Weights of a small GPT-style language model, trained from scratch on English Wikipedia: RMSNorm before each block.
Each number is 128 + 24 x the weight over its row's rms, rounded and kept within 0 to 255. Layers, rows and columns count from 0. The size above them is the row's rms in percent of the matrix's.

# layer 3 attention output (transposed), 192x192, rms 0.164, rows 61-63, columns 64-127
size [108  97  99]
[[105 151 159 122 153 143 127 115  82 152 103 160 100 128 117 108  93 137 176 113 126 151  90 121 116 151 141 129  69 187 116 119 134 116 132 139 125 141 157 107 139 148  98 136 111 133 147 142  91  93  91 154 124  85 154  94 118 144 133 150 143 128 124 174]
 [122 102 112 128  94 171 125 117  96 105 113 168 148 159  93 176 128 113 149 143 135 138 139 174 102 100 107 145  93 108 132 135 106 145 107 173 119 105 130 126 147 178 124 126 133 119 108 180 159 152 101 130 122 113 158 153 145 156 117 135 172 161 132  92]
 [191 122 114 138 117 130 120 148 105 152 154 167 156  98  77  96 119 118 155 156 135 130  89 151 124  69 102 131 118 136 127 111 133 112  84 140 135 107 124 169 121 139 121  86 120 112 115 135 161 155 122 103 132 118 123 125 140 146 106 135 147 104  98 117]]
# layer 3 attention value, 192x192, rms 0.176, rows 62-63, columns 64-127
size [103 103]
[[ 82  99  80 139  86 141 125 112 124 118 120 130  93 137 155 198 126 111 133 139 134 143 123 129 117 147 149 108 116 176  66 114 129 124 148 113 167 149 120  94 147 109 125 110 134 125 118  70 161  93 130 172 148 110 139 121 110 118 107 127 107 102 153 142]
 [ 80 124 129 133 137 155 148 136 151 119 123 130 118 132 147 145 111  83  89 140 121 150 144 141  69 154 119  87 162 106 121 114 114 123 147 123 141  94 153 145 156 153 190  97 128 151 101 147 148 164 123  98 157 119 139 168 104 136  69 151 101 113 137 169]]
# layer 3 attention query, 192x192, rms 0.14, rows 64-113, columns 64-127
size [133  69  83  73  81  81  96  82  88  96  96  77  89  90  86 103  92  97  88  84 104  92 100  97  97 101 101 111 100  94  96  98  64  95  95  86  78  98  99  85  93  83  93  88  96  92  87  85  96  95]
[[168 126  92 122 121 127 157 138 124 119 120 134 110 126 117 124 108 134 100 130 144 107 130 167  93  96 113 120  98 128 111 111 114 103 140 122 144 126 130 127 181  70 128 142  67 129 162 110 125 150 146 172  98 176 160  80 149 152 152 145 118 165 126  73]
 [150  60 176 123 105 160 135 119 122 111 117 118 115 134 150 153 133 128 167 122 132 149 147 155  96 113 129  94 111  89  99 120 111  87 140 117 152 110 128 166 106 105 172 155 130 125 202 134 133 105 160 115  83 140 115 103 152 136  85 151 153 150 104 132]
 [151  81 141 139 133 104 137 125 121 112 131  96 168 115 119  95 136  97 122 101 142 106 122 163 119 104 111 120 130 113 108 193 141  93 146 133  81  95 112  91 166 134 124 156 110 116 115 111 145 122 104  94 151 101 138 128 124 131 126 148 111 121 190 112]
 [133 118 111  90 146 115 114  90 154 109 121 109 140 119 148 149 133 185 164 128 152  78  69 112 113 140 109 150  80 103 135 159 116 152 103 120 122 135 188 128 121 151  95 119 140 124 104 119 185 135 182 127 114 101  77 106 116 144  98 100 139 102 161 146]
 [138 129 106 164 157 133 134 156 149 141 130 128 100 110 128 144  90 106 154 142  98 100 131 156 105  88 134  99 167 172 138 140 155 129 132 179 119 128 109 131 141 109 131 107 106 130 116 120 115  87 148 104 128 127 147 145 140 104 169 144  80 160 118 111]
 [126 179 137 136 126 123 123 156 118 129 110 135 175 123 156 113 129 136 114 105  92 145 109 107  90 153 114 155  82 107 136 133  93 137 119 127 137 138 147 132 151  91  99 135 145 120 147 134 129 119 124 109 110 143 119 129 115 121 138 128 150 125  86 165]
 [152  85 121 135 146  91  68 128 146 108 134 107 168  81 124  96 100 114 134 110 158 112 114 110 141 102 158 112  84  86 140 141 148 125 127 132 122 159 157 122 102 113 134 100 154  88 103 155 101 122  72  98  97 143 136 127 159  93  76 126 115 139 118 154]
 [125 133 131  76 125 113 144 155 150 155 160 155 136 136  96 144  83  90 117 139 133  89  96 166 160 156 134 113 153 178 132 144 126 119 134 146 112 152 121 177 141  93  96 145 131 119 109 102 118 123 111  96 138 133 147 125 133 116 130 127 121 144 116 146]
 [108 120 110 121 122 130 118 141 146 107 144 131 106 134 125 142 134 113 138 108 129  87 124 149 162  86 141 129 125 155 155 112 121  71  79 128 114 118 170  97  95  94 140 123  97 157 160 160 124 143 124 124 127 143 168 108 147 112 120 124 130  98  99 118]
 [122 146 131 112 112 130 116  61 159 148 137 119 119 130 128 140 145 147 130 138 143 156 135 147 125 128 145 161 160 162  74 113 131 166 128 113 127 118 154 146 105 185 131 143 146 156 115 105 165 129 105 149 129 171 139 140  75 118 129 116 146 100 126 126]
 [149 158  95 135 150 122 137 114  91 109 112 167 121 170 140 124 138 134 134 136 116 120 100 111 162 149 122 135  60 113 197 106 100  67 128 139 121 118 162 121 130 152 161 134 156  94 148 171 143 109 155 130 120 135  97 137 119 143 157 162 133 155  69 115]
 [150 112  96 101 147 145  78 126 100  89 106 134 140 137 134  99 152 147 153 126 164 103 104 170 125  92 157 127 133 133 132 127 108 154 113 112 113 122 134 125 138 144 118 120 118 139 121 115  68 125 189  83 117 140 118 130 133 130 137  84 131 133 122 143]
 [166 116 121 129 127 105 155 147 147  72 121 155 139 125  90 124 146 106  97 153 125 117 138  70 127 179 129 109 110 116 103 127 126  80 148 112 145 144 100 141 106 131 129  91 113 115 137 158 135 147 115 138 115 125 108 110 151 169 148 178  76 153 139 124]
 [114 133  93 157 133 109 168 161 127 118 123 115 148 146 139 151 150 141 147 140 110 132 187 137 148 175  98 137 123 136 147 109 106 107 142 121  86 105 143 115  99 132 149 123 118 134 125  86 121  97 166 107 132 109 119 117 117 144 129 122 103 104 119  91]
 [ 96 118 164 124 103 115 125 140 149 161 112 123 118 132 165 121 123 146 108 101 151 122 141  96 133  92 151  91 110 152 148 159 108 140 156 119 158 167  90 109 132 200 125 113 132 135  90 117 135 118 143 130 152 117 172 159  95 128 128 102 137 157 165 136]
 [121 161 143 133 162  95 137 197 135 128 124 105 105 138 173 108 114  90 133 138 170 125 100 119 106 164 129  83 119 163 125 114 139 126 113 107 134  82 112  98 172 101 161 160 101 122 150 153  98 122 102 132 121 142 161 149 143 132 131 154 159 104 145 151]
 [118 148 144 134 151 137 137 149 138 134 128 118 148 116 133 133  98 146 166 160 129 124 125 134 140 142 102 166 162 113 125 129 113 117 109  97 133 127 148  95 135 120 160 106 168 155 150 139  95 119 150 102 138 150 121 149 106 131 117 161 159 149 114 123]
 [126  72 131  87 129 156  96 153 108 141 145 171 157 107 149 135 162 111 121 109 160 117 133 146 140 114 151 111 172 116 158 101 109 156 114 116 150 131 104 122 123 142 168 143  92 114 155 106 116 155 120 127 137 121  76 138 142 129 153 123 120 180 136 118]
 [178 115 109 130 110 143 134  78 156 184 129 152  87 114 108  94 148 112  64 146 127 117 142 132 126  94 121 135 152 175 125 128 122 103 158  95 165  88 110 131 157 134  89 137 118 120 118 128 113  86 105 124 181 177  73 156 137 107  86 144 103 140 103 134]
 [109 121  73 139  77 180 107 129 145 102 179 173 111 125 118 165 134 152 141  89 157 108 125 103 117 150 125  93 119  67 110 104 158 113 130 129 136 163 108 118 117 116 164 114 135 140 147  93 118 161 110  86 155 134 130  87 137 140 155 152 118 104 167  96]
 [147 135 114 146  82 109 104 160 151 129 159 124 132 119 148 121 188 123 137 124 153 127 138 151 134 110 112 175  81 129 130 133 140  84 110  99 145 161 113 140 105  85 134 141 117 115 128 109 189 128 152 124 131 158 132 118 122 150  99 140 129 126 140 161]
 [154 110 132 101 163 100 139 107 130  97  66 153 131 163 134 101 144 141 119 136 133 192 147 152 150 132 115 118 109 121 147  98 158 121 121  78 143 104 160 140 132 101 134 136 115  99 164  93 156  96 142 147 133 122 101 148 130 108 168  95 160  89 124  81]
 [126 145 105 149 153 146 130 112 135 136 137 131 125 195 130  92 111 114 125  91 156 145 167 143 123  88 163 142 129  90  78 121 126 172 149  97 146 109 120 153 145  95  97 136 115 128 116 122 115 114 127  49 124  83 163 164 121 115 157 133 104 118 121 125]
 [142 136 133 117 111 112 139 108 114  85 136 156 151 157 133  86 155 122 108 145 107 109 136 154 141 146 147 103  84  94 165 103 127  80 112 153 142 128 142 112 129 121 181 100 123 132 118 156  95 144 195 162  93 154 110 117 119 104 152 145 156 168  85 131]
 [138 168 128 136 154 124  98 142 157 140 131 126 134 135 166 110 138 142 131 130 164  92 144 100  59 138 100 127 100 122 148 123 126 139 116 143 132  89 121  97 131 105 144 133 103 154 123 142  94 160 112 115 114 170 136 169 146 144  95  96 140 129 117 115]
 [160 137 145 137 152 170 109 103 135 100 110 125 120 177 115 140 130 109 150 134  80 109 165 128 132 158 128  93 189 148 120 186 139  96 121 153 139 114 154 111 132  86 105  85 142 169 141  78 103 129 100 137 151 113 160 161 118 129 126 112 171 151  92 123]
 [137 104  92 135  94 110 164 134 127 152 129 124 150 103 124 136 129 159 133 101 104 134 149  90 115 147 110 183 144 115 143 124 136 129 157 106 147 108 106 140  87 164 168 142 119 154  89 152 117 113 127 161  84 149 159 147 167 164  94 159 112 106 127 126]
 [134 118 131  97 145 107 128 151 108 105 102 117 134  89  96 135 172 125 125 106  86 169  93 119 125 121 161 145  79 118 115 149 129 155 133 119 121 153 139 115 110 114 153 104 130 125 135 147 122  99  79 102 158 115 105 140 136 101 153 178 156 156  95 136]
 [128  91 120 142 116 183 150 129 157 106 119 136 136  97 138 113 120 129 128 110 135  95 122 143 128 114 129 147 125 107 107 114 153  97  96 155 152 125 130 121 130 141 129 105  99 129 119  88 146  97 153 123 106 139 127 114 149 104  79 162 153 112 130 123]
 [149 130  98  88 180 152 143  91 156 119  94 125 140 121 104 141 127 144 113 146 135 125 172 121  57 149 108  87 128 129 123 126 127 136 129 109 161 125 123 146 130 168 136 107 125 146 100 142  94 140 120 138 116 106 116  90  97 138 103 145  80 151 138 140]
 [ 78 129 118 117 128 111 113 156 115 104 182 115 118 110 124 149 149 146 132 130  98 138 110 113 134 156 122 128 133 133 156 127 111 148 152 106 165 128 109 122 132 145 116 136 130 133 104  79 166 151  99 103 126  98 121 169 103 166 135  86 129 123 174 128]
 [123  93 152 110 100 136 134  86 147 121 129 134  70 119 134 147 100  99 129 124 106 155 150 121 121  86 102 118 102 137 113 109 134 148 137 116 128 138 109 119  97 158 137 141 155 100 154  76 131  97 139 174 174 116 128 152 131 131 138 167 158  98 134 105]
 [104  97 152 142 147 175 108 145 134 143 114  89 112 131 123 168 149 148 145  93 127 170 137  78 169 121 154 130 160 103 132 112 141 115 125 101 164 140 130 141 115 128 116 136 161 144 160 142 130  81 112 110 151  97 115 151 116  83 117  97 141  90  79 141]
 [107 154  92 126 105 140 160  99 142 108  85 149 128 123 171  90 171 118 119 134 138 149 126 113 118 114 139  86  95 112 110  91 115 116  77 137 170 101 112 124 145 113 191 112 102 166 160 178  92 140 126 141  82 149 121 119 165 148 114 101 157 160 151  82]
 [102 116 181 128 148 148 120  63 145 138 131  77 109 109 144 151 130 134 160 120 108 125 128  93 154 142 141 126 146  97  91 116 106 164 143 115 141 168 166 130 129 133 105 111 134 121 117 111 129 119 118  88 160  83 148 123  91 127 125  90 142 122 130 168]
 [146 100 159 105  83 127 101 133 159 144 101 137 137 136 136 174 101 132 120 125 132 146  97  99 124 138  95 140 151 141 123 173 105 117 133 145  96 140  91 151 114 180 103  98 153 135 103 124 143 156 156 121 126 136 137 119 161 142 117 144 136 104 150 153]
 [129 119  68 101 161 106 127 114 137 110 170  91 113 136 144 167  83 125  77  95 128 149 112 102 125 154  97 110 129 152 154  92 153 134 157 118 117 132 160 134 148 145 140 127 113 108 112 122 107 143 143 132 135 165 156 146 145 157 158 168 107 132 149 126]
 [109  96 155 134  88 114 111  86 120 125 133 124 163 108 145 122 139 127  88 125  75 123 134 137 143 107 133 117 118 143 137 198 150 123 116 116 163 111 139 165 134 113  93  99 100 149 113 127 122 102 132 135  91  96 135 140 118 112 105 129 131 113 137 155]
 [111 121 128 163 165 122 111 149 109 109 121 120  83 129 129 162  94 106 117 100 185 107 120 142 171 156 148 110 150 119 123 194 111 114 157  74 132  97 102 124 167 140 118 144 129 111 108 156 135 141  91 117 163 113 109 127 147 129 144 135 143 113 112 129]
 [106 115 153  73  96 138  84 145 144 144 138 108 136 138 149 172 138 120 134  81  64 176 129 143 109  82 126  97 136 123 115 171 148 109  80 134 116  82 160 106 135 131 147 109 144 172 117 125 160 113  91 112 117 120 100 122 130 115 153  94 101 124 125 147]
 [115 152 137 128 128  81 118 140 128 141 115 120  78  86  97  82 121 121  96 149 126 182  83  87 194 116 123 143 173 134 153 131 138 137 154 143  87 116 151  84 127 126 134 139 145  70 111 145 125 103 150 170 159 134 120 145 136 112  96  88  86  94  89 124]
 [100 139  93 127 106 118 109  93  84 141 100 140 156 128 129 173 132 150 116 119 151 176 145 132  88 121 105 175 133 110 134 135 135 137 123 116  83 113 101 126 110 104 102 127  98 119 133 122 120 145 171 102 149 132 134 132 120  67  93 104 134 105 122 168]
 [103 121 142 117 100 154 134 124 120 168  93 158 107 102 112  58 113 102 134 122 112 141  97 132 142 117 157 122 127 116 117 143 175 159 117 104 114 101 108 164  82 144 144 146 126  94  92 123 138 138 152 138 116 112  82  98 140 141 134 135 154 159 167 132]
 [132  90 124 140 148 140 171 171 172 130 160 148 132  86 144 128 147  98 115 110 146 133 126 169 135 133 142 141 157 134 102 158 123 105 162 141 143 123 134  93 114 111 144 106  98 104 130 110 120 103 130 140 113 167 176 160 136 101 146 119  98 120 132 116]
 [145 157 111 153 129 180 136 112 161 125 126 203 127 156 138 111 146 110 129 120 148 161 113 105 131  98 155 107 105 145 141  66 108 109 125 128 144 145 114 120 123 122 171 131 113  98 125 159 125 131  96 122 114 167 132  88 158 180 109 123  97 108 143  93]
 [135 111 186 187 115 140 133 133 153 136 163 138 146 123 143 130 157 138 118 152  97 163 137 115 135 145 128 134 145  72 120 131 146  91 125 147 103 125 132 142 104 182 117 110 161 101 154 109 163 132 107 136 104  79 157 108 106 117 147 173  96 133 112 171]
 [133 110 120  98 143 122 110 116 195 125 132 126 109 120 182 148 123 117 137 107  89 108 137 123 131 114 159 139 184 120 125 121 134 156 139 143 112 171 133 174  95 142 146  52 125 144 130 153 147  95 119 127 135 129 148  83 145 123 116 122 138 133 134 129]
 [139 132 131 112 124 143 117 112 160  86 146 138 156 101 131 113  99 119  44 148  84 130  82 115 101 117 161 158 142 147 122  81 101 110 133 139 153 193 136 123 109 107 116 128 166 157 113 160 135 144 126 116 120  92  39 108 130  90 130 141 152 122 150 163]
 [140 146 150 109  97 161 145 166 135 118 148 129 178  66 117 113  90 107  86 134 133 167  97 143 109 126 129  95 132 109 157 113 107 120 122 157 131 147 164 137 142 159 142 175 127 129 131 112 137 182 130 152 132 121 127  94 135 161 104 138 131  93  95 119]
 [177 132 100 204 122 113 143 107  98  79 145 111 127 136 102 110 135 117 149 125 133 139 149 134  85 150  87 133 126 114 119  92 120 135 106 179 114 144 118 144 101  82 134 157 116 128 122 165  89 180  96 170 132 127  93 126 110 119 126 155 107 121 136 160]]
# layer 3 attention key, 192x192, rms 0.143, rows 64-113, columns 64-127
size [103  87  94  80  83  85  91  92  84  90  97  86 100  96  86  95  85  90  94  97  98  92  95  93  98  96  98 103 116 100  90  97  89  90  95  90  88 102 101  90  92  87  93  87  97  94  93  90  93  98]
[[109 103 131  81 105 120 149  84 108 105 103 152 125 111 111  91 119 121  83 116 143 115 124 164 111 104  81 129 114 139 127 109 133  85 104 102 137 125  87 125 124 126 150 106 121  97 143 114 113 114 148 121 110 185 155 121 167 150 137  77 113 176 134 102]
 [133 141 108 113 127  88 109 145  93 146 119 115 101 149 117 123 165 149 145 140 137 115 139  93 111 145 121 130 124 142 109 177 135 149 164 135 123 132 160  92 122 106 112 138 189 102 107 129 156 150 114  92 195 145 106 155 104 128 150 168 105  96 116 144]
 [131 114 128  86  92 120 144 113 144  65 113 165 131 136 106 125 154 174 134 169 166 120 130 118 143 126 105  81 143 163 132 162 128  77 118  89 159 115 125 165 112  91 137 137 137 118 143 146  96 133 146 105 113 161 130 134 111 115 160 138 134 148  96  98]
 [138  93 154  69 145 113 112 129 162 128 108 160  91 102 101 119 103 118 144 128 127 149 170 122 125 119 117 139 133 129 156 132 164 111 159  97 123 110 129 128 157  79 120 137 170  83 112  85 143 163 129 143 120 136 142 111 135 149 148 138 106 118 137  92]
 [138  93 155 139 126  99 124 120 136  90 116 158 150  77 144 111 113 123 129  85 149 127 124 141 143 149 149 124  81 123 140 147 141 159 121 168 143 121 130 147 127 104 166 126 156 117 114 172 129 124 161 126 138 126 137  80 152 114 111 120 149 125 135 123]
 [145 149 171 118 133 107 106  84 137 157 131 145 141 104 146  99 121 141 154 146 104 172 140 104 132 112 102 134 148 109 135 115 132 107 146 108 130 153 117 124 141 134 155 118 150 136 153  93 134  94 155 154 124 133 130  78 122 157 139 112 134 119 115 106]
 [141 123 105 175 117 121 113 130 123 142  83 189 113 173 164 108 116 137 175  97 104 104 138 121 100 141 163  93 148 129 118  79 143 105 151 115 106 110 126 139 120 138  54 141 111 153 145 153 120 131 163 120 132 117 128 116 116 111 153 187 196 125 132 124]
 [118 123 120 108 112 126 138  89 145 120 154 130 124 136 124  98 150  90 127 121 120  89 153 129 109 105 115 116 140 166 109  87 107 160 174  88 121 106 165 111  66 101 134 118 160 143 145 186 152  94 167 123 119 116 158 117 136 134 112 141 134 164 109 124]
 [171 116 134 131 115 168 129 131 158 154 107 107  93 135 128  96 104  97  90 137 122  85 140 140 121 127 104 137 113 101  96 128 100 140 139 166 141 150  84 156 125 128 165  96 135 177 148 170 129 131 153 149  86 156 138 141 167 145 118 119 155 129 124 127]
 [141  85 109 145 108 154  96 164 123 130 178 100 132 136 160 120 130 138 150 116 124 140 127 137 136 174 135 139 141 127 147  97  81 150 102 110 130 129 104 142 149 143 137 114  78 125 106 106 122  98 120 143 170 133 133 159 136 136 132 101 124 143  87 179]
 [106 161 132 155 103 117 144  73 123 118 111 103 115 124 143  90 106 117 145 126 156 127 104 120 111  87  75 143 131  59 113 110 141 100  98  98 133 127 155 127 150 169 101 114 152 153 120 114 129 141 150 126 114 114 128 115 152 137 112 119 130 119 155 170]
 [169 110 130  99 153 134 172 108 118 120  92 173 147 104 129 129 139 138 139 169 140 122 112 122  63 105 103 135 166 122 151 118 154  93 118 104 115 131 120 134 122 112 106 106 130 119 110  99 162 138 157 142 132 173 141 162 146 134 117 111 135 131 153 123]
 [104 207 126 125 143 121 131  89 143 107  98 110 120 139 132 117 145 135 125 136 144 114  96 110 168  93 117  97  92 126 128 130 139 142 106  88 165 109 163 133 134 109 135 120 118 118 167  95 130 135 156 134 113 155 153 121 125 111 102 124 157 123 107 134]
 [155 157 120 108 143 130 102 109 106 149 118 108 149 110 130 135 171 150 139 126 156 107 112  85 125 179 122 121 150  90 146 127 162 133 120 157 131 142 166 159 110 161 131 139 136 135 111 145 126 130 125  89 166 157 152 158 111 143 119 150 181 148 141 181]
 [169 104 145  91 137 122 152 135 125 129 130 143 153 130 154 158 181 129 163 119 120 127 135 144 151 197 139  82 145 165 128 197 116 103 155 152 100 149 162 142 110 168 115  85 125 110 136 140 176 164 137 145 132 120 136 142 148 148  86 132 111 167  69 143]
 [137 121 143 138  87 121 112 105 127 148 134 134 171 132  74 117 128 130 105 107 120 136 122 120 159 140  99 106 165 122 105 124 120 156 153 112 110  80 157 114 128 223 124 138 124 112  87  91 120 100 117 121 154 116 124 118 107 197 113 130  98 146 120 143]
 [146 155 107 179 129 175 154 142 146 152 163 135 151 128 104 112 152 135 185 144 121 137 113 131 142 152  88 112 119 147 131 148 126 128 145 159 155 140  53  92 121 135 151 134 175 112 156 126  89  82 127 119 137 160 167 157 190 130 149 134  69 157  97 158]
 [110 143  90 138 124 124 145 119 106 143  91 119 133 150 132  86 106 171 121 116 150  84 152 116 163  93 128 134 101 108  92 131 136 165 152 147 112 149 114 117 132 133 128  97 156 106 139 105 138 156 100 127 128 125 103 142 127 124 134 127  89  99 119 125]
 [178 124 104 111 107 150 109 100 126 134 133 130 141 138 104  99  90  76 164 149 121 110 114 133 150 164 137 118  84 145 164 118 135 141 131 147 160 125 166 124 147 133 135 130 103 136 138 151 113 136 112 141 133 147 162 100 156 155 180 144  96 148 124 123]
 [120 116 116 109 163 110 131 104 121 117 110 120  90  92 106 147 135  73 119 168 151 162 145 168 140 111 175 109 121 168 138 131 149 115 137 145 158 151 104 115 169 112 124 128 108 113 137 125 137 107 142 171  94 166 129 142 172 127 139 106 131 182 137  98]
 [135 118 145 170 146 141 149 139 160 115  94 101  89  93 118 123 143 173 140 116 139 135 156 113 175 139  87 101 134 208 172 163 125 120 103 116 178 150 130  91 121 123 132 147  93 148 140 134 161 137 121 132 140 156 122 115 136 148 136  93 128 152 118 109]
 [181 133 162  96  97 119 114 141 134  96 119 126  82  85 138 148 133 119 146 117 146 147 125 112 170 117 150 112 113 172 147 136 119 153 101 154 139 147 162 105 122 175 131 138 175 138 116 191 126 119 121 130 123 120 111 129 140 122 128  77 151 125 128 146]
 [145 168 143 142 108 134 159 162 130 136 177  93 159 131 116 170 152 153 138 135 106 148 106 145 167 155 110 107 161 140 136 114 158  31 132 157  62  97 162 162 137 116 130 130 141 149 147 150 144 114 119 126 112 143 146 137 144 141 109 133 123 170 120 112]
 [162 105  97 134 151 157  99 132 135 126 131 153 114 131 171 138 156 128 176 117 120 116 154  82 107 104 144 141 165 102  92 139 141 159 145 134 132 163 131 141 105 140 137 124 170 131 120 106 124 114 108 117 116 110 110 104 104  91 110 152 150 132 127 154]
 [ 98  84 147 152 111 150  84 114 112 163 163 143 168 101 121  73 157 113 136 158 116 181  91 138 136 126 104 154 138 145 125 128 109 117 126 144 101 146 129 101 130 113 129 133  94 158 132 161 119 127  96 138 115 130 160  84 124 147 144 165 127 111 133 128]
 [119 158  82 125 135 129  98  94 148 116 180 110 128  96 165 139 110 103 126 140 121 125 109 164 151 114 155 107  99  61 124 100 121 111 109 126 148 152  98 138 134 149 161 163 112 121 124 185 102  91 131 112 125 188 127 118 168  78 132 167 151 130 127 133]
 [113 176 111 113 128  96 120 142 165 130 136 109 144 137 135 124 105 149 159 119 121 135 101 111 162 186 119 115 144 158 111  96 119 177 103 169 120 114 119 128 106  89 126 132 146 163  73 168 150 177 137 134 164 139 114 110 117 137 124 141 121 137  85 160]
 [136 105 121 174 104  58 157  98 110 126 110 194 112 178 125 153 105 116 135 138 162 128 120 136 117 111 157  97 157 102 144  99 157 131 106 146 121 165 130 152 139 150 132 159 116 118 103 115 103 173 115 143 137 149 132 110 155 134 132  94 126 140 133 172]
 [121 127 125 126 100 142 115 176 122 128 131 117 116 112 135 193 142 114 136 117 136 161 135  77 161 166 151 121 116 154 129 141 103 139 142 153  98 115 129  98  98 116 130 138 178 153 111 200 142 101 103 135 155 115 132 154  71  82 128 146 150  84 127 134]
 [101 134 121 151 173 112 101 151 133 165 153  98 136 139 163 120 131 121 159 142 130 131 109  75 138 128 153 162 155 125 148 128 138 141 144 153  97 175 135 135 161  90  75 140 143 129 142 115 153 123 128 127 171 123 119 131 108  94 122 131 135 102  84 133]
 [145 103 135 111 108  97 158 133 128 104 128 145  81 128 100 117 140 196  87 169 137  92 141 122 179 110  82 126 135 139 129 176  96 123 139 139 165 154 157 144 170 153 147 121 109  87 144 134  75 122 149 164  92 150  94 108 119 143 134 106 126 123 128 112]
 [148 139  79 182 132 148 135 102 111 117 124 151 129 137 137 134 178 136 136 153 100 133  85 146 104 152 102 120  87 133 158 158 121 135 154 152 133 112 159 158 134 140 137 138 125 162 147 145 117 143 126 122 144 150 126 155  84 112  82 106 134 165  92 140]
 [130 108 107 114 154 107 135  84 133 105 121 148  86 112  94 113  85  96 103 120 109 131 127 167 114  94 104 127 115 126 114 138 135  94 126  91 150 166 109 123 133 118 123 125 103  87 184  95 117 135 138 115 123 164 141 126 167 158 142 108 117 118 155 134]
 [109  54 159 124 144 141 145 161 151 141  77 143 109 134 120 134  72 129 121 132 116 105  89 173 110 136 132 110 120 125 146 156 132  97 146 144 157 143 133 156 137 113 152 138  95 109 125 105 126 176  97 152 120 141 144  85 149 164 153 128 114 153 145 139]
 [137 159 152 116 114  96 147 135 106 129 148 152 158 123 169 119 170 121 164 114 119 139 149 107 132  88 100  90 120 123 142 121 121 122 165 138  91 149 131 158 114 133 122 110 149 181 124 155 156 122 112 164 132 139  99 119 130 102 106 104 129 147 103 100]
 [139 103 128 137 119  95 112 103 148 113 117 102 136 130 105 122 148 138 163 124 126 134  99 104 147 167 133 110 153 167 139 134 143 147 118 129 109 143 137 107 123 135  98 136  97 110 154 166 125 113  97 123 153 104 120 133  71  96  89 146 145 122 143 153]
 [ 98  78 125  87 123  96 146 131 113 108 153 160 117 134  85 107 130 116 103 117  79 116 152 184 121 134 142 118 129  85 162 139 123 112 126 147 161 169 115 117 149 120 112 148 120 156 170 158 134 151 112 163  84 144 147 118 179 128 160 165 134 166 129  87]
 [146 153 122 144  93 126 146 130 207 122 102 154 104 101 141  96 107 107  97 128  99 113 103 131 108 120 168 100 126 150 112 122 105  69 171 130 115 131 136  95 149 115 157 133 139 119 108 188 158 139 126 109 103 122 112  97 133 132 122 125 145 130 111 120]
 [151 141 110 157 166 161  97  99 168 147 193  98  96 105 137 154 146 152 123 147 155 172 118  84 117 115 141 154  88 117 106 151 141 146 130 133 107 104 125 111 124 121 148 115 133 116  89 151 125 179 122 105 160 138 110 129 121 115 126 106 161  90 149 157]
 [125 121 147 139 112 126 177 160 124 154  91 118 132  56 142 162  98 166 149 151 109 127 106  66 160 138 170 114 151 105 142 148 105 143 153 123 132 136 122 132 113 163  99 160 161 138 142 145 131 106  80  89 144 107 129 165 109 126 160 144 170  90 139 159]
 [134 157 117 147 155 126 113 114 109 138 182 122 144 164 112 104 143 117 210 108 122 115 136  63 110 136 125 166 156 120 136 109 107 148 114 143 109  95 167 124 119 104  93 122 172 159 161  81 115 140 120 117 109  94 132 105 131 112 106 133 129 117 120 137]
 [130 119 137 143 118 120 136 156 120 150  98 158  68 126 129 108  55 106 113 165  86 135 143 161 135 106  89 134 102 109 132  83 132  99 109 119 145 128  92 130 153 115 104 149 140 176 155 112 140 139 142 126 148 109 145  99 157 130 130 125 138 121 122 105]
 [115 127 147 126 121  88 147 120 135 104  90 119 108 134 136 140  69 137 109 123 145 132 121 111 132 149  66 116 136 161 104 124 154  88 126 157 126  91 115 144 128 132 152  93 131 108 104 109 139 140 172 132 152 172  73  79 175 119 128 138 111 176  98  81]
 [106  97 131 118 126 104 149 109 158 121 167 120 141 132 130 125 123 124  79  97 160 110 159 138 113 147 144 100  88 109  99 129  90  86 106 117 128 150 160 137 152 146 126 148 127 109 109 119 137  71 137 143 102 134 129 110 138 132 146 117 118 155 103 114]
 [118 148 142 116 132  76 135 160  92 109  91  76 111 110 143 125 149 143  93 139 148  97 116 144 139 127 106 127 148 156 142 144 157 164 115 107 113 120  92 146 133  88 150  70  88 137 127 142 136 128 143 102 116 133 118 160 121 151 130 132 134 174 141 150]
 [119 159 162 128 124 102 115 127 133 149 126  94 143 115 152 151 146 122 136  86 161 145 116 109 163 114 107 107 111 197 167 146 128 137 130 149 155 135 144 124 127 161 143 153 152 142  81 151 154 116 137 133 144 116  91 138 134 107 128 145 156 151  94  75]
 [146  95 146 150 115 125 162 123 128 139 137 144 135 136 124 116 107 117 101 131 120 113 154 154 119  87 133 132 150 120 143 166 122 112 166 156 129 118  83 123  90 106 132 129 134 118 113 171  99 119 164 125 136 127 145 142 160 139 162 167 148 156 146 100]
 [135 137 110 187 120 155 158  97  99 136 113 103 114 136 126 130 102 118 178 114 132 140 133  74 153 140 122 121 136 105  71 114 111 143 110 109 137  98 146 161 107 104  91 143 137 103 134 129  87 159 138 120 146 180 150 117 121  60 144 164 137  91 119 127]
 [128 126 151 165 149  78 176 142 132 105 133 171 158  94  90 133 161 102  95 133 128  95 145 157  98 130  99  84 122 102  75 124 120 140 159 107 157 155 153 144 114 129 158  79 140 108 129 174 109 116 129 183 114 149 107 105 156 113 144 145 149 138 134 129]
 [135 157 152 116 136 116 121  95  95 122  79 103 122  98  89 110 136 141 115 134 152 144 140 183  88  85 145 123 152 156 119  92 139 138  98 103 133 127 154  98 159 118 106 145 129 156  98 127 109  91 132 136 113 141 126  96 138 100 132  99 152 120 117 157]]